Weights of a small transformer language model.
Architecture: LayerNorm before each block, learned positions.
Training: a variant of SOAP for these matrices, 210M tokens.
Each number is 128 + 24 x the weight over its row's rms, rounded and kept within 0 to 255. Layers, rows and columns count from 0. Numbers have three digits each. The size before them is the row's rms in percent of the matrix's.

# layer 15 MLP down, 128x512, rms 0.298, rows 0-50, columns 128-255
101:141122110081132125134122106119126122081107127142133128145115120161149074105183147152109146119108097119108071128148193133145132145127160141143136110140135102134149137097123065152121144111106133080115153161192126132124158187155108144129131168142101094149133178128124136076126128108115120125103122127143138113103138156122149112154075089181091140136115059157129114185097124138105166138112
093:154126128110148142144092119134164116137124129158125154130137107090122181156135147139167083117149130137154157126154141112115117160120154088153132098136117118120146127073137147172177141134107116125125191127131108128146122092092095170148118121140136131106082162134121148151131098131128132108168101144127090140120136106109123113090153149148144164161147113125152137115119105174139121095142
103:132120106125119154109117158128150140185136125145153124164113148128170160099132138128111111130149114120139149098177138139179135103147144168169141121092138152151147162135142156176147096122120135096163153143089119120128113135146136164138147084126131123140145088123129060114139134137134125149152143130137073125147128113168131100143161135142123151135139144106072105149161118146121104100162
105:100118124142138142156154092152119144132139098111097114103135173139168145122177099127097135108116126164084134135081125134108123088120138128107126132105110124120114109156113142085153131152153106125126113133113115152116141155150073155133144124130106134135131145153107104115146130133077117085098152127135150119105128167140083132131152119108120102136119120154069073144142130108147126135122
094:118141097166147121100104121163138121141132147101177147129071125156120143108133158130061110125126093119129158111142092137151108118100147137141132131121153095134090133126125137127154147117131106147154137097123115144091110186128147158158093106130116161095111104085165104108123117125122127152090129123149122147122126147154111103158150103106158127140102091120111083081131122163135129147121
096:110120160151141107131148104116103123131117159118123080134115131119131163137143115114162102137123101138141134198169050136133135115178178107157126135121121150131132116141131160110125102147140102125112085149094157097113128140111140149142124097160139107138119114121138095098100094149176151168134168086091112103174133129114081128149156141126080185111130121093116092144144133154136170200133
103:132176104114152138084148133120129129142114080161145134132111134138116165147038143111086163125152093105143120102144110131178147109154134149119108174145115098130127159118149119129109120168133122095130120165113117068126175152101128120168141138160126117155176136140180153117135120124097109161147164140110122114098117122142160111176154141141117092123135110153069075160135113089135148154072
099:127124113098124118108112118133140138123112177137079169138104134118137114180191160139113124118132060152154124148164189120155102108121130133132092144121145107141117131122126127094135131104129111103107138166116183171137117145166082134105117121139157106128158100117147153082134107122129137079130106144162123115128162130119091134130122120172079139132116093124091114101124096142142180119157
092:143136163097156121076125121184129127123145175113095145103131141100139137172117120123118165120150116085190145135112136117127111118117151102134125136116125104101110114123116151101101143075168130124097095133085138142120086122122178143174130166120117128109141163120118131105168140141130108149127131155146119107089088112097160157161174109134154115127102125127150150111065114104119125114156
103:122124153163136102140145126144124151160139122141116111145128141127109125153132133137098087132193075160129120148174177108112171135148117085084164143136104114136082147136136117152100101085141091159102146107114114124089162152157118103085104137128109117104130092128167106121122121110123135126105127105144120151114123142125153094104084106185193148159094171089129129136113103113099147105113
093:149126138142180099113091158107132109110124102105158127149134102128131125169114125122138108134134131127143153116088099088178163152099122129119135138126120113104125156100124164105158137156137143139099165136118115115138130142130112144115141128150128157125146129149179185124167124127108076116113130119109101093112137148126133096143079094142114149067161127085078157120119139097124170119157
101:128145093140134127155117089131134146139110124124158132092122134083088099128081101137189125113164093173077134111157079169134141121147143131149172123129123124102151123124117096127177087166136142105096139099149105108122128172142136132175147127139143141116091135079112175151111141112170112133152083129146110106138145164120168161152150168153132135110124110135115139102171161094117127132123
099:139114134102096134105098179127181127110121115078123128134112108122082139131096098173097122118180135095159135104130133069119121140081143100107164139107123141106121134095117151106089146164121125170134130091140114176130123133108174153123107164079121175130111128109143143092071153161106146077129148134156117123152140119137128083098103143148131138134118140140075150100109096084098136161120
103:132117118075092103113126088121106127069122125137081148146139126104085119084101107125145117115132158126143167123102116156135133138112129101120139151138110166109121132110160112175106129165107124131108126105079142127077113117110139115135132127139128121145089165134135131103120150158116131113135083115116183099154123148084138102131118104055149120133147123087124127156109112128123115145121
102:101129120160127129129079134153100132109136146138132120112055127163148110090127144135112084100115132107085163089100156172146123139143110145117139133136117160130126096134133156078135147137153108114116141135133156117098076099125145129152116132134131080121101136108152145112144106117171113137138127135162135166119119142118156166133123110097156138101122149109107098145173133152087108143128
101:155138088080185146191154101131096126156121083120144109156146123135113121123099165132109127137142106113117160104135143114128124116186145147110124131111126134140154147163140103185082136121106158111098175164157133106081111102146154112121126113130109116103115145125168080134157153111091130118120171139158128151130132153092127131143118171127123139135105193104082151123116142153131107085122
101:172121098158152163152160085144150139115150123135156117093150101117138055145108130138135130128118123110079144181125123130122150179145135126124118113154119149106113148150120089076111121151093124065120147176108126136137099151157122106178129125174135153164137155169119058109104116133122141135152149104085188145194109118112087112162143112086139116141151107167134097112127128135166087130155
101:169091131115107101123166114139120123098132092132112131120132129166168158110154097134095121120139153117111144102125123133156120112107104108098141119141127106129135145096118118095142156099117150139092144161162135118118136124142095131114098110116095141115125123122114124148112109127079122121112111084122125139116095120124148124154096112088128091105135115129134102132108139150120099134118
092:140138171081119117083117120138105125150119109149105114131142121159159075144125129126116132117150121124132112087096164109138109112096113196171149133139130102145153116154143156081144132131116098107108121148101148128131106109136099114082104135085142111124100149096133105162137140159148124141117173134137187119171112125198158120173139149100133117118144153118153142123145166165121128119144
101:163126090101128156155141138135083118106094123099131133147156178073073146166109120074124110143142110162057109123096092105086085109101160109098143108111126093151100118163123146161153111117127132146143149123135130107136137130125125145107101130109119128090105123157148095121115120093100155072092123121151125127139079117123163123152087100149096167062097144119087085093145102110124134164127
100:122133101101166098171122132132141116115118139167134104084164147153118125153155097119120148119094174101106122098139158143138106104137110123160138150123108119109132149140127105139099125130121103106096169076152148128139155087122136169133151117138135112099134180118099132097093130111143134102126136140152145139098117133132106135139136088130165127101094176114135113141116105131156111105096
096:132096121156125105090152147118083138074136128125113122091110160132121165154126165120148121099151174115125116150124124121133097123157085146113136100120109121079094133122096135104088125118126126122155162120129094119106143158135128109117105135133132102135106137120156119146112124115135129109171100114149147106133109104138125125158096093143140105092131115118125121078092121112108132191094
094:151127135107130130157118107127166135114122102177165131162157120164126148108079156099118130109141145115118106150148154135119149148113138145179140117088122173119120137147168141157094155105169104129100137161132108104173146146123137131078108113102131131176183119133131118085146103171103127131132140143135172149131111122162120132109172096135174095127141168130172144132163164126147148127129
090:172129128110118129118087094146154137119174134130133120143144164153145155109112108109137100122127128134113139162153086166087106139123115131158120144145145119150142115107152129167065120150130126136103120091094131112143123120168151140115122096181141143126121098128157125165101130122123125153111131104170115134161109122194156133128112114127117148114095187146126100099106084173111121146123
105:109132117121082162144101139128084115144127185137135114132176112107147099114119181115111111104151134139111147085158123153126110132133082164144133144120097143187116116104095146159118112117137114106179156170115108172108155081123118119095179104123109119090077176115148142131168125109142133175107129091096120151124147131095138153202107145176149142075107146109137142165167122129125153102155
092:099126150154144113071146156138136132119109129094131155147100137132132149136099124118157118135154110152127119136087120132117176154128080064117158153143119091097161138134172163182158129071131121130135121126121100164052172111092087106167154144133152148120172114130146147110089120123180133121113185121085108146146124134138081158075142116155128132106110139174121130112087116129103140090112
101:131124113094153138164124085142134093142145095090124126099096107123149141154117130096117131153125124176126122125125127166131125131153108118119103141120113166146156094132115183106089109124156128131098097127112119102149131119165148143103140135107132140132080146103096171172139126156148107114066135122175078189097075092155112132138122112122146106149090104128121120147084099115135108136083
097:157108151132114126108133120117109140100130079142128126147146162122105135156118136106140142120103134104159147101149097120114105131100118098234133122127144054097122160140131092089156113100126120146061114149137127171130080106145172112141121142144135177108104134093142103181122122133160142155110154180154153083115150140160151141153096107140111125137146126115106141122134104184133124102094
098:107132103152118119136127135107183114155127128099111126136140125092112082137103108174142103099134136140090110080144113144089130111158142132120142093175105117071113088121102107115057089140090144219135146154141129131171158172151158131169118122106121075137109129125121106122135144145105103116091133112126089109171135159094115134119061138129125159145130129100100092139102128126129123146126
096:105153136156110143132132120141102137138127133138125122167149118147111105135131115146150123118145114155156163168155120143174116166124122135176122104147138145116091097112164126074156128140118134165118137123129118135152127113134115132140151186126136118123130169185153125111120147147163120138141144130128148125132095097102129119127107121086163132125121138149166129166163170157121124156126
102:151128112153111144110137157100117130138097135113135123100111151130127180104164134110129135120141118117107110126124069146065138102118160107103122134104150167171106112163118128125151140113107140103126118158103104137150122107138089158147112126122137093121137161106149128110129119087111110104095106101121113096157123114137088133171101130163123143106099090155099118148162126181124117107120
092:134134093118171119107137107170134136120139099138128172125164137106103124141132114105137096130128129085074159174155100122118126132122138127150097139131122165136126118138103148140102115110122132145088089129095116133162144150129107126107135125105115148141112122191150131125174130139139117147095111155149066129096081116072108119119095125134146125128098153117176135156121147132148093149157
102:115142150131117152195138169097139137160113109146109146152160104169134150084173072135109140104094123131152117148137105127156119150200191121088119148108139123114112165133126118112102144121130121172192107150132123149140099127085125093132149137178110128175172108136137102120148151159107134149120106165095148122147144142198134102165124103085120124162134098156107148165125111114144079160178
094:108145130149120141161125144108132128157144122147147150122128138197157165110106149140118116116160113111112160118121122138131139135107127101136131144119118088110112150127131085117170118129166120155148147145171107095136122069110150140171132124129160115133132110115110130125095116128141136152164092141157136140184132138100125137148140152151150145143151074094126134114152120133127165138080
101:126136105093163115150125080148117128112110151109133108143118094145148121128164120175161151112121116120164095153144134129134143129073151156177153123097089136111127120107126051179166117099086128121103145142131151109142121141121109100149123132163133137106077093132118099125160141181200140151070120125154092148155110107132155164148109132094155133151133130103132141178097153158116184120128
101:135135153099127098186123141149165146107135162103111113099151136127156109123129139125104153162158075136104130133125120144117124103152129140142144153116128163139136131145125126154114125131118132150151085123150115197103110160108133134153153112116108128131102131137122167091140127119105129130115123115139105128190130193146104160133170114184089115129087117129147102108128092083118101158121
099:146115125118095162149132120131133118114097135088158129131131102098112143192095103110122098112096142138134152091114114122153146103096140147122156148089149086130133143110104142144133135117092124146129123107128149138118120119102161154085114135109165099138086122170087164124152128091134142101134120175108137113164123120117108170153137132079154163123109140154106108131143115129106148145093
103:117130158103190140120145116139182161142122151091150132136141145100142096149121141158157140127152105164121135111147099141146117152177158150102190115160160125146134112126142173122089152127145115117128145105121123163124133123102107129123148137113104174126144144124157141115170123177095120177127081127142122118115139113118130138129155136162120106152138116116151146093134125161143142111158
101:130123136132136093123128100136206158150149150155137155156064125137132123139060113161109158144089104112151141134123109178148183141138190183098137143111122136107128161109126146115126116150087112123117099182103137086123146124117109134164106140122120114128067202129165134141113150098176136136135123134120158114114165120103146083149136150137113132112137100166091145125107127121124147124087
102:116173166082098130176120151101158107120115146187157093082151119117119134135127106138110147137141152108137174150108109119081110101098153089153056112151124137124092149155130114098146094121111155110096138107086147104141103130161126096094134086136086155137140135110112149092097139167123115092092145124115140112119128125115085147111118138134141120158116113123161149127112111175176145133132
100:142130144111111147124129170146156104144120101154112124122127151138134171082089132146083119115144121159123102136128086126069189091113158135117122133124114184097137157168123167134082144126105149127086078103098153110113179129130135104129135095134122108113090117079102047116142122141112137123144161106125140133147144094157114119147104116124163149142055110090133104117107160122133136149145
098:140140113132129127142105109108127133111150125119162123108145112101137108158178118124135119129154154103130087137128147153145147155147143150117169172160107137111164142124135110122152155145116136129083078080145157108126138138146087106082095152159102114133147137118154107124124153163094120100130136147116074128140115134159118160079096096112106129119100142153085101112177105162147129103134
098:170123119128126123105124183152144130120115139125141150147153151099114155108124150125110130165200161079137101140102165133120128147132126148150138152073142107097121102126143110149146146094139115141155118121102182118140166140112143121167100134167102146120144151117177126096123138138147148146150125155145147141123136129138133168147157141140118173149115162131131129134145176101096130131165
100:101137121136126178141125108141101117157111099102130132138108152105170090117138136143136135120136153085095109165139118136141088110144164136121128135119114167139121119138131114103124101164084132099153097117153125105122126126119145130130141116131132139122147111139114068152132122081144132104121137161105117153085153101144098148122174161112158114087173154090113151144140194110108061149111
098:112124127100124121098147126103108109101093116058136092089124136171128091159104117079106110099085150103123098113108149097132147136141132101121136086105152079110157140158172150076148128129135166151125144125131103156153129129102114131087159152158144131148078119127093173136122135099118142159097136131119123127090129149169075115098164121108147144115090090124170106120113137114148107136100
098:130119101086094105135110132145146133097127134130116131106134103105117138139151176103125093100097115095118150122130114118125164126147129137120123127115113143140150141155109108115157134112118114135165089121134124148117121085100109141120156113140103178152116162108102122153067153154204102094109140123143147110062095079128105106148151113147126126118189134169101103115126096111116059130096
106:151131122116149147114127101149101106129115100147204118130092128132173140148144142109107175139106128124131196150117091140090105100103107208172108139138140142173123132145111125101134130108099169137146130122129182102126147152148076111143114080154141136085125102089153173156166113109151127142111106137140125125103132098106125147169133153136142149118149123166131116100117084126134126124135
101:091128156084116153123139083082122127136131156148177137117137147121124133118106098102165132160102154120118127121162141125107149136145131109124130117122110112119140152083131169134152132129141150106131140139122165112119158092142148175141127066121145112155073135145120075179150145101147140121120110128120172116198117130098098159145111163092118137095139144102101169116176122146147075098153
097:144097188113098144164107180128128123133123079129125155133149128153099071145126136113135095150106142115083142132110088137096145141103111118136090148124137162131130106093117075110049144137149123144145125100122135131153117099128082155098133141125174166125107163105130125122145146149064135152140076099102106116123137106090153118106140155146127136123171120085135088108156167094153084151168
100:131112135106143058126098110119117137132141110140110141133136146154119140107182142093079115101119124155110122191138098132132083127132118092134090182153135129133127147124108151136128134156087140149108122119069140140078116119110146099114146153130170126115155160129159144099118124123146121121081151126106141121103105117110106095138100109140137141111126110087180168141097121111126158130152
092:098124132167101140153139086084070137140136135141101144144159108110166111148126145117135139133089076138094120187137156157115133143117116119122128124175129077107094144106146132136129108126132144143166130122160118118131126102177078112177155116120156156131116117106129093094132133108105123115088166086131104204121153163149161106111083141172115124095128065095155109127104133102142084114124